Part of a small language model's weights.
Size: 23 layers, width 128, 2 heads of 64, MLP 512 GELU, 4.75M parameters.
Training: a variant of SOAP for these matrices, 96M tokens, 5868 steps.
Each number is 200 + 20 x the weight over the matrix's rms, rounded and kept within 0 to 999. Layers, rows and columns count from 0.

# layer 19 MLP down (transposed), 512x128, rms 0.402, rows 49-61, columns 0-127
184,190,218,197,235,214,196,234,182,195,221,191,204,161,201,183,192,212,203,174,189,225,184,227,188,187,170,210,205,193,199,187,195,198,204,200,193,189,177,181,195,253,204,210,193,261,195,239,210,191,200,195,185,167,187,200,196,178,163,156,205,190,213,210,217,187,176,213,213,208,183,214,185,216,218,241,217,223,212,196,208,217,206,221,189,167,151,175,231,193,214,215,227,199,222,208,197,183,198,182,191,197,190,177,197,238,228,223,174,166,200,226,167,208,203,219,193,222,217,255,186,230,178,175,213,232,177,171
220,183,170,212,234,209,215,160,177,189,208,195,224,202,259,200,200,186,214,234,198,189,240,220,198,210,208,236,183,178,185,200,191,176,193,184,180,220,201,185,196,192,212,212,242,222,222,218,183,156,204,232,179,202,200,195,186,213,210,188,178,198,227,227,185,190,194,224,189,198,212,205,153,201,196,176,227,202,204,191,195,187,227,180,191,169,180,215,196,194,229,209,189,265,201,202,201,210,192,213,172,184,222,195,225,198,205,196,156,149,208,241,218,221,154,222,243,207,219,193,167,234,184,199,209,178,204,216
227,202,189,180,192,181,219,187,193,205,207,181,193,222,196,208,190,198,162,204,196,182,195,219,195,186,198,154,186,185,185,182,214,199,185,208,224,176,210,230,197,265,192,174,213,202,236,178,223,227,224,184,212,216,193,169,204,236,157,205,228,217,213,223,186,185,213,184,229,224,188,203,206,181,197,164,212,192,165,211,197,212,236,225,210,191,220,178,201,201,211,205,159,186,183,176,222,213,207,158,178,181,191,189,250,209,209,216,172,211,228,201,260,183,161,202,167,209,181,198,182,206,188,208,184,214,191,217
208,155,209,180,166,224,210,180,173,201,201,204,200,211,192,190,195,174,195,220,205,180,192,209,227,179,187,199,165,208,187,208,209,197,174,209,218,268,200,181,172,263,185,194,176,228,235,199,181,195,217,186,227,226,189,206,189,185,189,193,214,187,182,188,179,209,234,191,209,201,162,207,208,211,242,198,189,241,182,203,215,210,202,192,247,196,164,192,201,141,235,238,176,238,213,183,205,155,209,208,198,229,176,192,212,182,187,198,205,206,190,199,216,232,194,207,152,171,173,231,184,174,201,211,193,180,208,204
226,179,222,204,174,176,194,202,210,180,209,200,166,211,195,239,189,192,201,228,197,207,156,210,189,207,189,200,180,236,204,190,214,259,206,214,187,209,220,181,233,241,205,216,209,206,178,166,214,185,206,206,197,171,192,173,201,233,209,206,188,210,191,185,214,210,176,188,210,203,166,188,181,183,174,200,209,176,210,212,241,190,201,235,170,192,202,218,166,232,199,226,213,202,226,247,172,203,209,217,212,233,177,205,220,205,221,213,216,209,210,161,169,206,186,165,201,200,166,202,232,133,192,173,187,197,188,212
193,221,189,180,224,173,230,203,233,204,171,196,183,218,220,175,222,193,194,201,175,174,211,205,204,219,168,191,186,163,189,192,148,163,182,213,196,193,211,234,221,168,233,235,221,203,180,190,185,186,205,218,193,203,217,191,157,236,161,175,164,155,185,215,174,236,210,233,224,204,233,193,206,215,190,207,201,213,232,195,236,202,207,228,187,161,181,252,195,209,203,160,181,176,213,214,216,225,190,171,212,204,234,191,217,185,200,182,209,168,188,217,202,195,182,187,201,228,220,194,183,201,214,180,213,219,220,202
220,193,241,225,202,169,192,214,202,214,189,200,193,202,200,229,212,204,180,190,236,214,195,191,227,199,219,156,198,226,196,166,207,214,212,209,198,229,196,217,191,207,201,225,160,205,213,205,221,191,209,209,225,191,198,187,224,181,225,224,189,165,183,181,234,221,220,199,234,212,192,191,178,196,229,212,183,206,242,184,193,188,210,205,207,199,242,211,197,208,194,204,144,202,195,197,186,207,217,186,193,212,216,195,220,193,186,197,169,209,174,172,234,213,185,174,190,195,183,168,182,181,169,194,153,250,196,209
183,190,201,165,196,223,194,200,199,228,201,176,136,187,197,196,196,194,174,196,217,178,215,190,192,215,168,174,199,209,211,191,214,234,187,182,207,198,210,210,213,182,206,230,194,203,206,226,181,215,193,227,206,190,196,199,191,192,218,186,200,182,182,158,220,210,213,208,176,218,173,172,177,203,171,174,236,192,176,193,200,206,205,172,221,217,179,197,210,226,234,164,233,169,202,184,194,200,193,211,201,197,207,180,217,216,165,212,128,234,192,208,199,175,223,191,184,203,220,197,186,186,237,171,185,191,208,205
189,222,192,201,213,216,205,212,164,188,165,206,168,188,205,157,234,219,199,196,192,174,190,179,218,206,184,189,208,279,195,217,223,243,204,207,202,222,224,180,208,227,201,178,201,190,218,175,200,192,215,191,173,198,185,215,198,199,150,213,190,188,240,168,195,202,258,159,212,201,173,229,214,201,206,187,206,232,204,184,213,187,183,182,176,192,222,202,217,212,197,227,217,212,206,171,217,223,228,221,174,224,189,173,195,217,234,240,170,198,238,170,224,173,192,194,212,208,189,177,188,224,186,168,210,202,197,163
193,189,175,193,212,189,216,190,203,165,207,186,193,208,174,232,207,198,210,233,172,219,187,195,198,221,186,219,220,208,210,146,225,249,200,208,197,161,204,228,228,212,171,235,204,166,217,200,207,173,189,190,207,202,181,209,220,163,182,174,189,183,190,192,213,204,188,193,198,192,162,205,220,197,202,189,176,212,202,219,184,190,190,190,192,239,174,190,166,249,196,199,224,203,230,222,209,199,217,184,210,208,211,180,215,198,194,174,259,202,236,196,188,199,200,205,232,225,192,184,210,191,207,184,232,200,225,181
211,200,220,246,189,249,199,207,194,177,181,213,196,197,219,216,179,181,193,210,204,213,197,174,200,166,228,230,201,179,172,179,172,193,227,221,235,213,209,142,179,216,245,186,213,212,237,142,210,211,235,185,163,184,201,201,191,202,226,207,209,188,229,215,189,177,221,206,213,185,209,211,166,188,218,202,212,202,177,192,235,163,206,214,158,202,210,162,223,199,198,203,157,234,216,205,214,168,212,165,218,229,217,171,171,201,173,189,199,211,197,248,200,174,186,205,202,197,193,201,220,220,174,219,225,189,201,174
186,209,199,225,163,220,217,220,185,203,217,207,185,205,188,216,207,201,233,186,218,206,197,204,167,227,218,205,170,189,199,185,189,221,172,213,209,202,196,225,203,160,184,181,200,184,205,200,218,194,164,169,220,203,226,182,197,208,197,228,224,205,204,202,151,192,194,174,166,197,182,182,191,206,249,196,202,168,215,219,182,216,218,217,182,200,217,233,163,212,226,242,199,212,191,214,195,187,224,153,221,208,209,180,194,194,209,208,218,199,204,182,159,180,207,189,177,233,175,223,217,198,213,237,197,197,219,205
172,232,176,193,195,252,188,225,194,166,223,197,196,200,207,206,242,180,212,175,202,188,231,214,206,222,190,203,174,191,213,208,213,195,176,198,201,190,165,217,191,201,176,217,195,193,218,208,196,218,178,167,220,219,157,220,195,211,228,210,229,179,194,204,183,183,174,212,205,140,228,210,212,220,225,196,190,219,202,213,200,166,175,166,183,170,201,240,204,229,212,227,222,172,208,198,196,185,249,219,164,169,194,201,190,235,222,214,243,183,209,176,186,219,205,185,216,189,207,198,199,194,218,245,193,201,221,196
# layer 19 MLP up, 512x128, rms 0.378, rows 50-62, columns 0-127
165,195,175,193,215,213,186,183,197,195,192,173,185,210,162,175,198,221,213,225,194,167,196,176,207,219,211,216,207,210,170,189,227,159,144,256,198,190,228,206,221,212,222,199,207,174,220,215,172,197,167,197,231,167,179,165,200,226,210,208,184,208,225,232,167,189,204,162,233,217,208,200,185,155,197,221,190,208,229,207,211,199,224,207,202,170,214,209,223,227,224,210,203,192,185,148,201,160,229,224,236,220,187,216,192,207,212,199,218,199,202,172,210,168,207,204,167,210,219,158,194,207,210,183,191,214,208,201
193,208,169,197,203,169,206,224,182,189,179,181,175,185,167,188,206,221,176,219,206,207,205,183,225,205,199,178,204,168,199,223,203,228,181,211,235,177,218,236,162,224,221,194,198,206,240,193,232,172,208,218,212,218,160,205,205,214,166,219,235,187,183,209,204,165,194,193,206,193,206,164,209,184,193,257,219,172,196,161,169,206,208,158,241,225,198,169,153,172,184,243,185,176,194,199,213,189,224,218,203,204,214,230,227,222,192,190,235,175,230,229,195,230,180,214,185,192,175,219,192,235,193,192,207,181,217,206
163,189,207,210,258,183,220,173,247,214,206,182,207,246,184,215,231,207,178,190,178,190,164,230,178,202,263,190,211,190,192,209,197,208,227,184,195,224,186,213,198,210,147,150,220,205,171,192,204,224,190,216,178,186,212,191,213,193,241,213,239,219,234,204,204,188,221,187,220,212,215,222,223,210,201,205,208,217,186,182,209,222,229,184,178,215,168,206,205,201,176,156,230,180,198,212,179,204,220,206,183,207,207,214,129,190,180,210,214,239,218,205,195,165,196,199,212,167,208,201,191,201,210,208,235,223,215,197
223,205,226,197,196,155,208,223,224,216,182,232,203,205,183,185,200,184,160,188,163,176,181,224,199,150,196,208,209,221,216,210,176,197,253,195,209,187,190,191,181,232,182,157,214,205,175,204,191,211,205,206,171,194,198,211,175,204,189,191,185,206,188,221,203,223,190,233,188,216,203,232,186,202,208,216,186,199,221,200,195,207,168,195,221,222,177,206,185,227,198,210,166,200,229,180,208,239,251,194,195,190,250,213,200,222,206,240,209,227,203,158,207,222,186,222,203,184,213,229,167,186,189,208,199,163,205,214
159,203,222,206,184,210,191,200,208,170,186,191,209,225,195,264,224,185,213,190,186,192,196,200,164,179,225,179,189,175,185,214,221,194,213,203,249,195,192,188,209,212,205,190,198,223,218,155,239,207,203,179,232,191,196,173,221,202,199,195,175,207,207,198,143,232,226,169,219,194,197,199,238,220,161,213,196,215,193,218,184,184,231,191,220,195,154,204,176,194,223,212,221,207,184,204,168,195,210,187,169,194,230,208,221,239,188,176,158,167,190,169,194,179,178,230,261,205,226,207,205,202,227,209,199,186,194,186
177,174,179,171,215,201,179,186,186,207,202,213,194,211,196,209,189,209,212,223,197,224,204,184,224,165,182,215,226,215,208,215,219,202,205,237,220,208,199,210,211,238,200,226,215,165,225,201,195,215,182,179,217,175,231,158,198,175,178,206,235,225,191,201,221,218,221,200,232,163,182,207,178,186,195,204,170,203,198,203,209,206,198,243,174,215,201,187,190,193,169,205,190,201,197,197,162,189,169,182,156,172,221,169,203,215,186,213,189,203,191,254,205,177,201,186,229,177,198,209,219,227,165,152,183,202,182,201
191,172,211,209,246,213,212,194,186,166,190,208,207,197,184,174,212,205,226,227,235,205,208,181,208,223,170,213,209,241,202,203,196,158,160,203,182,185,188,206,224,189,219,207,220,215,200,176,188,228,237,201,209,219,204,164,221,215,225,214,194,200,195,198,213,230,217,210,174,170,188,193,183,188,154,196,220,188,191,233,222,198,212,198,203,217,200,176,200,211,194,183,217,164,206,211,216,178,179,241,188,218,217,177,195,192,166,209,193,186,205,219,239,197,204,212,166,188,200,227,228,180,212,195,172,227,188,252
205,240,202,192,187,219,169,161,195,205,188,206,199,195,188,196,171,204,216,239,191,248,183,192,209,228,164,234,206,216,204,179,211,165,244,220,204,213,190,225,172,222,178,186,190,177,192,192,209,185,194,177,225,232,234,192,208,234,245,192,198,176,210,179,205,225,249,199,194,180,192,208,186,220,219,205,220,182,202,205,213,171,190,199,213,171,248,195,218,201,201,190,164,218,210,192,178,206,190,182,208,175,209,200,205,158,196,206,193,225,211,204,208,201,218,197,192,184,201,222,204,199,228,209,169,193,190,217
208,165,191,232,172,205,236,213,211,193,206,169,210,180,188,226,181,162,180,194,216,182,186,202,229,210,173,179,184,212,209,226,188,188,217,223,204,226,206,227,149,222,241,181,194,218,186,198,217,179,176,153,206,235,204,179,173,200,220,194,206,187,217,229,218,207,202,204,196,221,262,187,225,185,189,224,160,192,191,194,226,232,213,245,197,174,221,216,200,160,222,173,190,193,194,212,209,220,220,192,220,182,170,222,198,195,177,186,189,210,187,213,217,194,172,240,231,209,223,193,207,204,194,169,194,197,205,190
211,200,212,208,196,220,203,232,189,212,199,232,202,206,200,239,179,193,167,184,201,192,212,144,191,195,225,242,227,216,168,211,188,204,175,192,225,178,216,187,198,187,220,208,203,190,205,165,196,219,187,190,220,220,204,161,194,192,214,216,183,221,192,199,192,191,187,213,168,176,201,212,213,231,218,165,196,205,197,222,192,172,157,204,227,229,193,230,215,168,209,191,196,197,203,191,201,211,209,187,217,180,233,167,217,195,222,204,222,248,225,184,243,176,186,217,206,195,218,207,240,177,159,222,210,186,192,199
187,205,191,198,185,173,199,199,190,184,164,200,194,192,176,168,209,242,225,186,201,161,202,234,192,192,225,203,160,223,158,185,190,242,218,210,178,209,211,188,205,202,161,212,198,214,219,190,183,210,211,196,196,191,226,186,216,215,201,202,226,193,203,204,211,203,227,225,205,181,170,199,180,199,198,201,188,200,209,152,197,205,208,185,212,186,175,206,199,191,201,196,205,186,211,189,188,215,242,223,204,201,188,212,199,201,183,185,181,154,203,221,184,221,217,178,225,187,221,210,212,233,194,185,205,195,192,197
197,218,236,206,219,217,205,224,189,207,149,200,199,212,201,193,201,199,178,203,180,166,199,217,209,214,200,234,194,191,206,211,188,185,183,195,185,218,203,216,169,194,168,239,185,196,216,196,213,190,205,230,212,204,173,198,191,191,202,191,185,166,237,202,187,203,192,209,212,171,190,214,197,226,229,214,216,243,230,178,227,186,145,189,161,158,169,235,234,232,213,187,245,213,216,218,212,212,183,199,183,199,227,169,184,202,162,192,162,177,218,149,175,177,226,183,216,221,184,203,202,206,188,253,171,183,209,186
194,185,178,205,193,176,209,188,210,189,201,175,164,248,216,193,196,182,186,199,185,202,210,206,190,199,195,191,203,194,192,177,224,203,204,187,170,212,186,202,167,179,187,160,179,188,219,154,169,226,230,207,184,217,178,186,199,199,219,205,230,173,192,203,217,180,201,220,196,196,184,218,162,183,220,194,214,219,215,207,191,223,204,184,234,207,223,196,207,194,200,181,164,163,208,220,210,184,222,193,185,248,234,227,219,205,205,204,220,223,206,220,215,217,202,200,187,184,190,192,202,161,252,202,163,211,201,202